config.toml
d_model = 96
n_head = 3
head_dim = 32
vocab_size = 2048
activation = "gelu"
attn_scale = 0.177
init = "uniform"
warmup_steps = 570
decay_shape = "linear"
seq_len = 1024
dataset = "wikipedia_en"
Each number is 128 + 32 x the weight over its row's rms, rounded and kept within 0 to 255. Layers, rows and columns count from 0. Numbers have three digits each. The size before them is the row's rms in percent of the matrix's.

# layer 9 MLP up, 384x96, rms 0.144, rows 18-83, columns 48-95
104:107164118040120104135165165095142152111153085132150073133109131099127163146137094154160134107147140140116115125054157161169071171119114097112107
092:186153134052114089108136120155140093082120177179149100132093129125148147088153142149086111097056170187142139071156089131099140164137115078097112
106:090125148158093191102075194123116146172165149107102135200084156081155148154122110117116101100064180104136101129133168098132104140164112108105138
092:130119129124128117110130130222071166146076100129167138162142110111048164194164085120111140132101107088142117161090142136138164180150144082085120
100:164134156054080108187123162111152136147164187149112160151089141171145145118204130096101115094076110148138076122100137129159147133140152044162120
097:097099086090145080096164156105131133112134189160084121160194100186135164177101114149138113158100120112152101113116128084148098171118102102145149
107:124126089123174151097084154093121125171146131102144146114184117098144159112146110192133022140121156133104024181139116084121118134133140148108102
093:128087160162132057130082118098149092156126202148122132127118097099121165137150154134160114106098203148095125131125174095121191160144098112121119
088:108083158101161080079097122102119182120178110175119093156152137088134093204094100166107161107165161100128161146132105138114109162136100092165162
111:115148150126110136131147154079128098099107200148076119097180122108167171170089143163132139112151118099103108166154101115097115137141062099105179
097:100133138111115143143165200085114118125105147116098160132140132099143152091205112124113133148069120184119112129174084113170132206174062165125118
092:139107147050144135173125118108101108122115061129172120127126103076098166096213138116148140105118164149109113123162091113117093129104121096114050
089:115084162125121100163128148132155091138160083120125137126186106069137128179121151210159190088124148202180070153105172140160116055124108077131134
091:166152161093096219171134130164098078115150154093156145127141104081109172154120110105130152119140206117116131181189129142105106115081098128124140
090:183070173047164164099158137138118149080107140183116128128183063095118155132202116144077153148110162173132116122157069069130115069156116129128124
113:114082129085150071134137144130106091121199111158122071113086153084136141163173148190143091084091182099122131149096124151124153166119131114105111
096:192133193096114126079083088097089079094153132112105126144154090129098186108153128131131144111123156068110117138107128141075109108111098114124097
090:132078142074105192112096130079141147188134112134079118145125120081130152137150100068159152125168209084158123101178119116101145165098094090133129
095:114124185093178107071219117107128117149124101148159105153115132098135197195151138134094184089120151079106086091129129189083077159101094058166138
098:154061144096107123070111107121085157116115171171110127145083140138104140182151057105146130140131153089127136101096112141194129182148125073139104
101:126109123111134138129121073132092126138175098144125091099197132097090121167123147130123107099153108153090087101062098066129121104146131062094089
090:078054204078149141106153132097125096160193124088064172117156118139171129173168132161108155144133145139128077129107122092107067084132127149151180
084:096094175123087182140044164117142094146141153076146194136174135107121096106128172146105134059106116159157169156086081108120165167141096130056098
082:111148151121144121123150069125101098105164131195097079177133122105088169117113156125103126123113134145117142123121102120098114127111050164084070
095:083149147124111147158101134109151117101158095150120039105145095104105099146175088110074106133102117181102146174130126099159160143179083146117121
101:095145095159191175133150159136124146151095143096161182158121102051138093082135135171141120136070099127094096118067115084134105142152165126137092
092:072113178094154147117129118055119134187140131129080160110126198142154118127204136086133105061104171181116105163089140134121140105151113126102183
098:181100120119135149128119186142104137129180118106086164130129088139110141142147120116155074088058120126137077222097181105196100159148105170138160
086:108096191119149169107153160146120160141169098155149043130143081153085150189101151114193161074142177107145113117066124169142080147140108097132142
105:150103114092140100048167150107114123198110171199077111105113144133149174143106145149206127092135099086092130159152124123128100112205138060135149
103:103139161114097084155115154115069119095133159140111027149145119160111131124114085151117113109118175101133113105148108127165151156162080163129106
097:116135174098115108132178138155150144180152112139133161165167170131107123123140085149157097084062165178106094153075191117145149149136101106108118
099:191111142165117149143138175131140165141113175169090111160158092119117194069151151113154049160081128137117088139139105041131155142177086145138126
103:110118156062103183103150104092110105130160174173062188123113184125129172132122158153134130062061103127157123190114096172200138133160144096129125
082:176125099090150134143066152079154097120169151121156123132114043096092133075142104119111180150134185131115127175137125079110082100142159147160148
099:119117189161092133096107157117136161102119175197053107168111066067133171084191120133090127112097081142107097080167141120101070159149118122103113
096:140175161133168107121081109096128153095076106138118121162231117087105125155129120090149113154096141154156087112098115131099130110146078145128105
104:133124106097139180135142160114120154169155161102191053164125124136136099154083098165123114130138187112086167135075108126151134172168133087118111
107:158124115157152189128141097150116141118130129164140100153138115083051133128128110138138090107176083139149099128074107170115085105169116096158115
094:152102103086103099101173223103137129131183203143126115160167105134156123131168099207125130118128177092101133133141124096058148204145099123126122
098:145166148048077082168121181115115123102117162119112100170132149086058096131098092130160052102172134142148134094144129135111122079121162142128089
093:158112090135103115076091120064127155160149163133037127114176148125144190153166159181147088104151158140096130115150124069121133114152157119082093
109:114101138154094132113126187134141104161152152200097105098113178121134122099136127184128095074061150149173035122111094081169141129161103126170118
098:090126082140120072094112128149069106159090166144175090157186118110086106101137089110126108155149126146122118109110129103116053178113139092110098
108:148094184124129049127126156107124106126196126165072095108183108142095106176120161143159097131158114107149086105127157091112152125114125135113158
103:096100169100053156072124111086125107112110149100084104157154124091093116202113105138090164095179152167182120097140108108099082135100095147119154
090:079112098090117129123197157154126163119105135169133104143167076113135179109093068138105126041137180090116161093092127171163117138129099090125106
103:083081128142094122081139202154124123191169108097122124121135091119092134151163118185123080086131154158095141147095114134125127143156054127159102
087:075100206103110080126127101110111100138166136205061136136151089167078119151117113131149076092128150160110132141076191102162176159109126109074114
097:129048140114099097071145125074107108135146131088140140167165076140093185131135092084093134133167117112132158179100146090160090091144059075115114
089:142155182159115075121122173116111127173150169136160167148192085104074153166112179107166139069151136147135145102143170158098127084148133102068103
117:138101156124095175120123167107114123098116176104123123135120119099096133120210101148102117120092090161099103151146101069148077147154095147096088
109:140123116112099142061135108142099094153169124124095108133158076162111156121129115212130025135057151208152127150140130103139100099163153120125106
100:133113199123123095099161183119147128132146150164127087153114170149104191135113121202187116100105110086089065123092104119124150143112123135075120
103:121111094106071119098156141063093160149161131156106143136115151130118145139125125147148046128143152100078088116124083086122113147157100181133152
104:064116166141091119122136115138116114140131149083116055130174088072153137131166135180186097122088116127158161094089104136134083176174132143153051
100:148105099125115133113107132132138115103131159133094065163121127090133156195118153191113147110152126189168165116129140082161041089157138118080126
088:144095068128098122188109127167160147163163197108116135144176122181115173122145120135092140073125154106195099182149113130083092182122105099111071
104:099103163107118131132156145088091151142169180119109110135162140140042154191155157152208096058108173109146108154092139146107083122169097076105150
104:184139127064152122131070139136128088135156129172148116160130154040105094145123125151146148079119104123121136163098143089129102081088157122142135
094:142094158080135148122157114091137053181160105138172127135089140089128095129191097138136124120133192168087141081170088128109132134103101090112126
116:110097178148055129149206162106076116118112117159103112129139150093111130150172131147135147147141106103138070126126114117083140130161088116114127
111:101065149183096154060146156129112111126174168134108168128153066140093174129142106088102082123122075123156114140118130118152112112172064106116125
099:128079207107142100104166172097096088078138100091118124139172130157124097201171090139168171110159165153087144083076092158150143124083120112091082
113:141103114128124140134168089088057047131144098164132121158129114121114086144118092115210101112138104159120055159114092085121128138133130088162160
099:082116137158144119157197165112170113176183158101117086189110150104191196133095115156138162112113148126135124163132162124155139142123082091136121
# layer 9 MLP down (transposed), 384x96, rms 0.129, rows 18-83, columns 48-95
091:223098074163114144176140137147122106129099114107108167123127124079145124163176162107099124111132068180098077140093081083152068142109146173094157
084:136107143108177110167133140200150087113126148091160173091147147123090110129109117144148143159136104132157133141083170158081171097184152141065119
125:047109193171104088183137152091109148063119106108075157205165142105115114168103116114112093122127147123159089182139153101157118081163134170151080
089:137176144096102162111138149121142102134184126121087091130197200138157106164093178071152171118172153141063151072093139090151121115120111082158140
090:158100152119125143128119151191188129143081155131144103096130105096196160184135096131155125143181118162115078129116132130141116069127141130085126
102:130169094118164105158088119120129134123225131082141121135135156117161163085060125126129135162093113153163117145198113090126058134087199156181129
116:128152109067107161148137125160085173116104096118142097071111126162091090082163128128107139147117170078179108133144153120137073110175120164102135
086:156122155164089105123091081070144135150145085100125151108175162142106103048124111167127134102156175132118164119135134155141103149081150104107115
085:189158106138141073195137111141098092128119123138173185131120147151139092111194112105116088211131111124101125143159136151091163070098162098096085
103:115063156120137123133128133111091100148116079114148175120173116107122111140128121192138171150099125163173110097139133151096161110096149081127091
097:152170077120111119192105171119124108088109088112102119084188131138123053171098151119170175113140122059084174050126126140091130134102145147199138
093:121093140199127142130076091119135153160130168103091173105144200121140078150107106139133190162176128090169160141115074165123120086121128073163186
084:100117106113137081214119119151072104171052130161082117093156166126130119079121181138105115138108128113093153079119150103138045147137141136114179
080:130142154121215021150161108107162172150157073109163106097165112123102125091132118104136077160122045146089133131142135126145148148147127102186047
089:141119037134127145147081160068096128131203131103103135093129144147154090136150157159077108076178157126152137126131168173095148131043118116136114
117:139115135153127172102149099109106143100135080146115140056127176159162129059125133209120149101133098133132122094121084166113168115109199148089163
086:121227098095177171164137142155132145114136139098158099078096142153141140154126149123102126081120149113096165127144132193173117098117101108180168
081:117184159135056166118144135122115112087171111144079109059136131129124168128090105193132154155121097084146177109105050141096166116097115180109171
090:110104096183147114136092101192088182135117112183144218155113145154099108102125111160124052131098091162136164180137144091192176118112137146115126
115:130129146125132142110116144105071161155121169120066145103089105147133132128172162147156138117093138117169130148133115094096078116185133116101081
107:111139102187127143104158131110133111119159055115075142072153113161120122220120131115161055184141119102160183075103097128113110118148073149167086
084:132104078093115123168106186103164147153125115158158162091091135137109130089170115154138130117127124099073158094109128205136141108137144154178097
085:137155072108120130121154146185138135086106108139130113110080134097138096153161101090065130192159153105150140098176136190115096133107146119158166
080:131109177134135092123139127120120140118112145175159121108123166133131084088163045087141158171163111054109063137187093133155118124150125108141118
094:115071151121123179106118173161254096141122150117113173102085145164189101122128137118175111178173125124099145106064155120158135081128131126187122
096:136114126158075101133151060069098103101110138154144150117119110141104142101099103153123161160162118115124159159162098166117132129087092153069144
093:175143056102115088150135125139114106158137136085138130109110050101090109143116215152113199102181198121142162081129156123138166112074110170133170
087:109101114129158138120137136167133131161106156137127078132144083161145061128084159188108166042154179154105149115165061168106089133101081101128159
076:104084135106127115189116133100164122107084123127106162235120085130154116032147131165073125133146153126146121131192175081123116165150117104144163
117:134124106156157129154131176102079131109038194154162119109107117192139112126089120147118131115180124149203148117123091171183071117125081111116138
103:125138125160116191094107075165082125168102153150161121074123124068162160098147139154155094172126086141148089207184164133095121118156131157032120
102:099164109093144087085151123107099175171088135176165164113099140136142111119124152134126133118119160123102201163100163199117168163123107128135077
108:109134128181132179169143113132168172102161154131134103089117152081135134081129136113131029146130074094120136131139150106172107165176111127128108
096:115135161170120138149138128193167111154124052105122111164175112141167031086126106186077105122197183137099104109130127127076153118153129123126092
082:123143069196136078159166138103113157134139136099153128102137136098109133125087117178135130141088082144156165133082087126174170161126146098160070
096:169145046140128139072144077092097123121117117148140138134108153114148107100124090179149128113153178119126156209133059147091143134121128128217133
093:141143116089158092098171131104145118155087164101155068050129114074162173128120153141126109127165125171133176148150123063153089140143141116103134
099:120106101120157116056149113119140080153139105134155147101172127128128121131104132180127078158174099161172088135123102159036163137104136162103148
107:085124108127100143062115176117177142153140111136096080125134127116167117161133157124158110106180116180122170093114149160156128064149131118150097
096:111110123122134098143143134191159103130104174084142130130128130131072138138101156122160139148129127162186126136103120116179092082106144130126140
101:151131106130108115158079114166172151148160068150121127109145164110109149119107166125130117151181108088162126145183152142092114103144122137195109
086:163154147137147175128117119123193120068090101108193146152125121132148066143109173082113129106138152141115092153123153163161121153121124115135126
115:121140110181107241109129129162097107107149113157146111134098192159161097107126159190083058162108118057147129100137118126157121118113152110093067
094:100145132130120076142120114123166137081149162154160122178114151203120110112063137143041112117134124094149170137102111174151161181101167162128113
105:178082148175087093080161117130109168118106105179104114106117125118146113155138125087179138119107127120147089160139137155190108141153136125186126
098:124126099123110142147152110106105159126117116177188151134150163141143174053076154119113074166098124063091113157139121128157161157117150143130138
099:066123129140162106149120081109132165106147161135091143148114135131164029080142128108132113147189114127176138107142118176090140118172157109075203
103:127137072175105190142099110130083121074073130168104131104122149109107123092162093083107138125153140111177026170105112106118101123138138147117164
086:125189121153086123115130149136075133187160154080117117153170124118086137052185098060088118160093112134164171090154089133131157096103075143157152
084:152196118083190124141176153091197067071148092121147132105164104153155083130142143105084127143143054096066129130171183121143124102111086117133171
085:125152028163110120088125083154136176082090111092168162121087170147135085166140118150156157188119141147144085107161096151145088063078118137148178
117:114144079106157065139092150085094088080116162134117087089094116131098098132128170144113192088165157108129090137092117142148145177153130153142157
119:095166137146146172106132158073130159144131157159130124161137155105129090158114118125146177136147123184147140137090141142142105119138066155097117
088:103169155151150124113135122175146142115076107117152142107113080127079087068113146197156160183148166092178146122078164147085174123156144134149069
096:146115159134125190139113151189171128193117119107203148129043131153114185104082142135108180144172061103147132138111146180104115119136185116169135
103:136132117125131127156105127213141126123149100130109132135185105136101121126119138121123187156193134108157149166161092089088148116063135124135130
103:127163136097140142142092172101150085165110089098141189109153128161102142115158109122122119075165131119130140148122207101096142145057117149133125
081:155109139066156128126126116071083059107055149099131167090156113079148097165167176121195116184170080127095181092155124108112205164169120131163117
104:102109131139122072132080071128131117114109091111118115118122146079140098134137116121112144188165142165102134126154136204131184125188118154110099
097:114144159053122066151137138088139106125138104150128070084088154196146123112104088092129130092188144190156131135122133095161130126133072171096131
097:101055125128094098138125149174189132138106160127104128079126147139139104155145115159151122131145168143134152101107093144195105139121156156075156
119:107140107142092137124083090134126175131115152141152133100086127101123112074123123134143118179109097147176125163100122128108133105119057102056168
113:123161055071176096099177168137146082147123160120102127147162123139136105107135153153116093133217076048079112121132118154106181146108104143166176
104:111122099182115158122079136137098139158145115084147211174099134114117189077128154092089121127104134117130080113177142130112077100117184111196085
108:099121133162155164105086164163144146122134161104172066114074119136131107208090123152147138168163123067123154138129172078080127126144083121159113
092:146157167178102138084207100113123121132126176171125143118115119130114117100091108130183161133122157112142121151029101125165138100125068106108122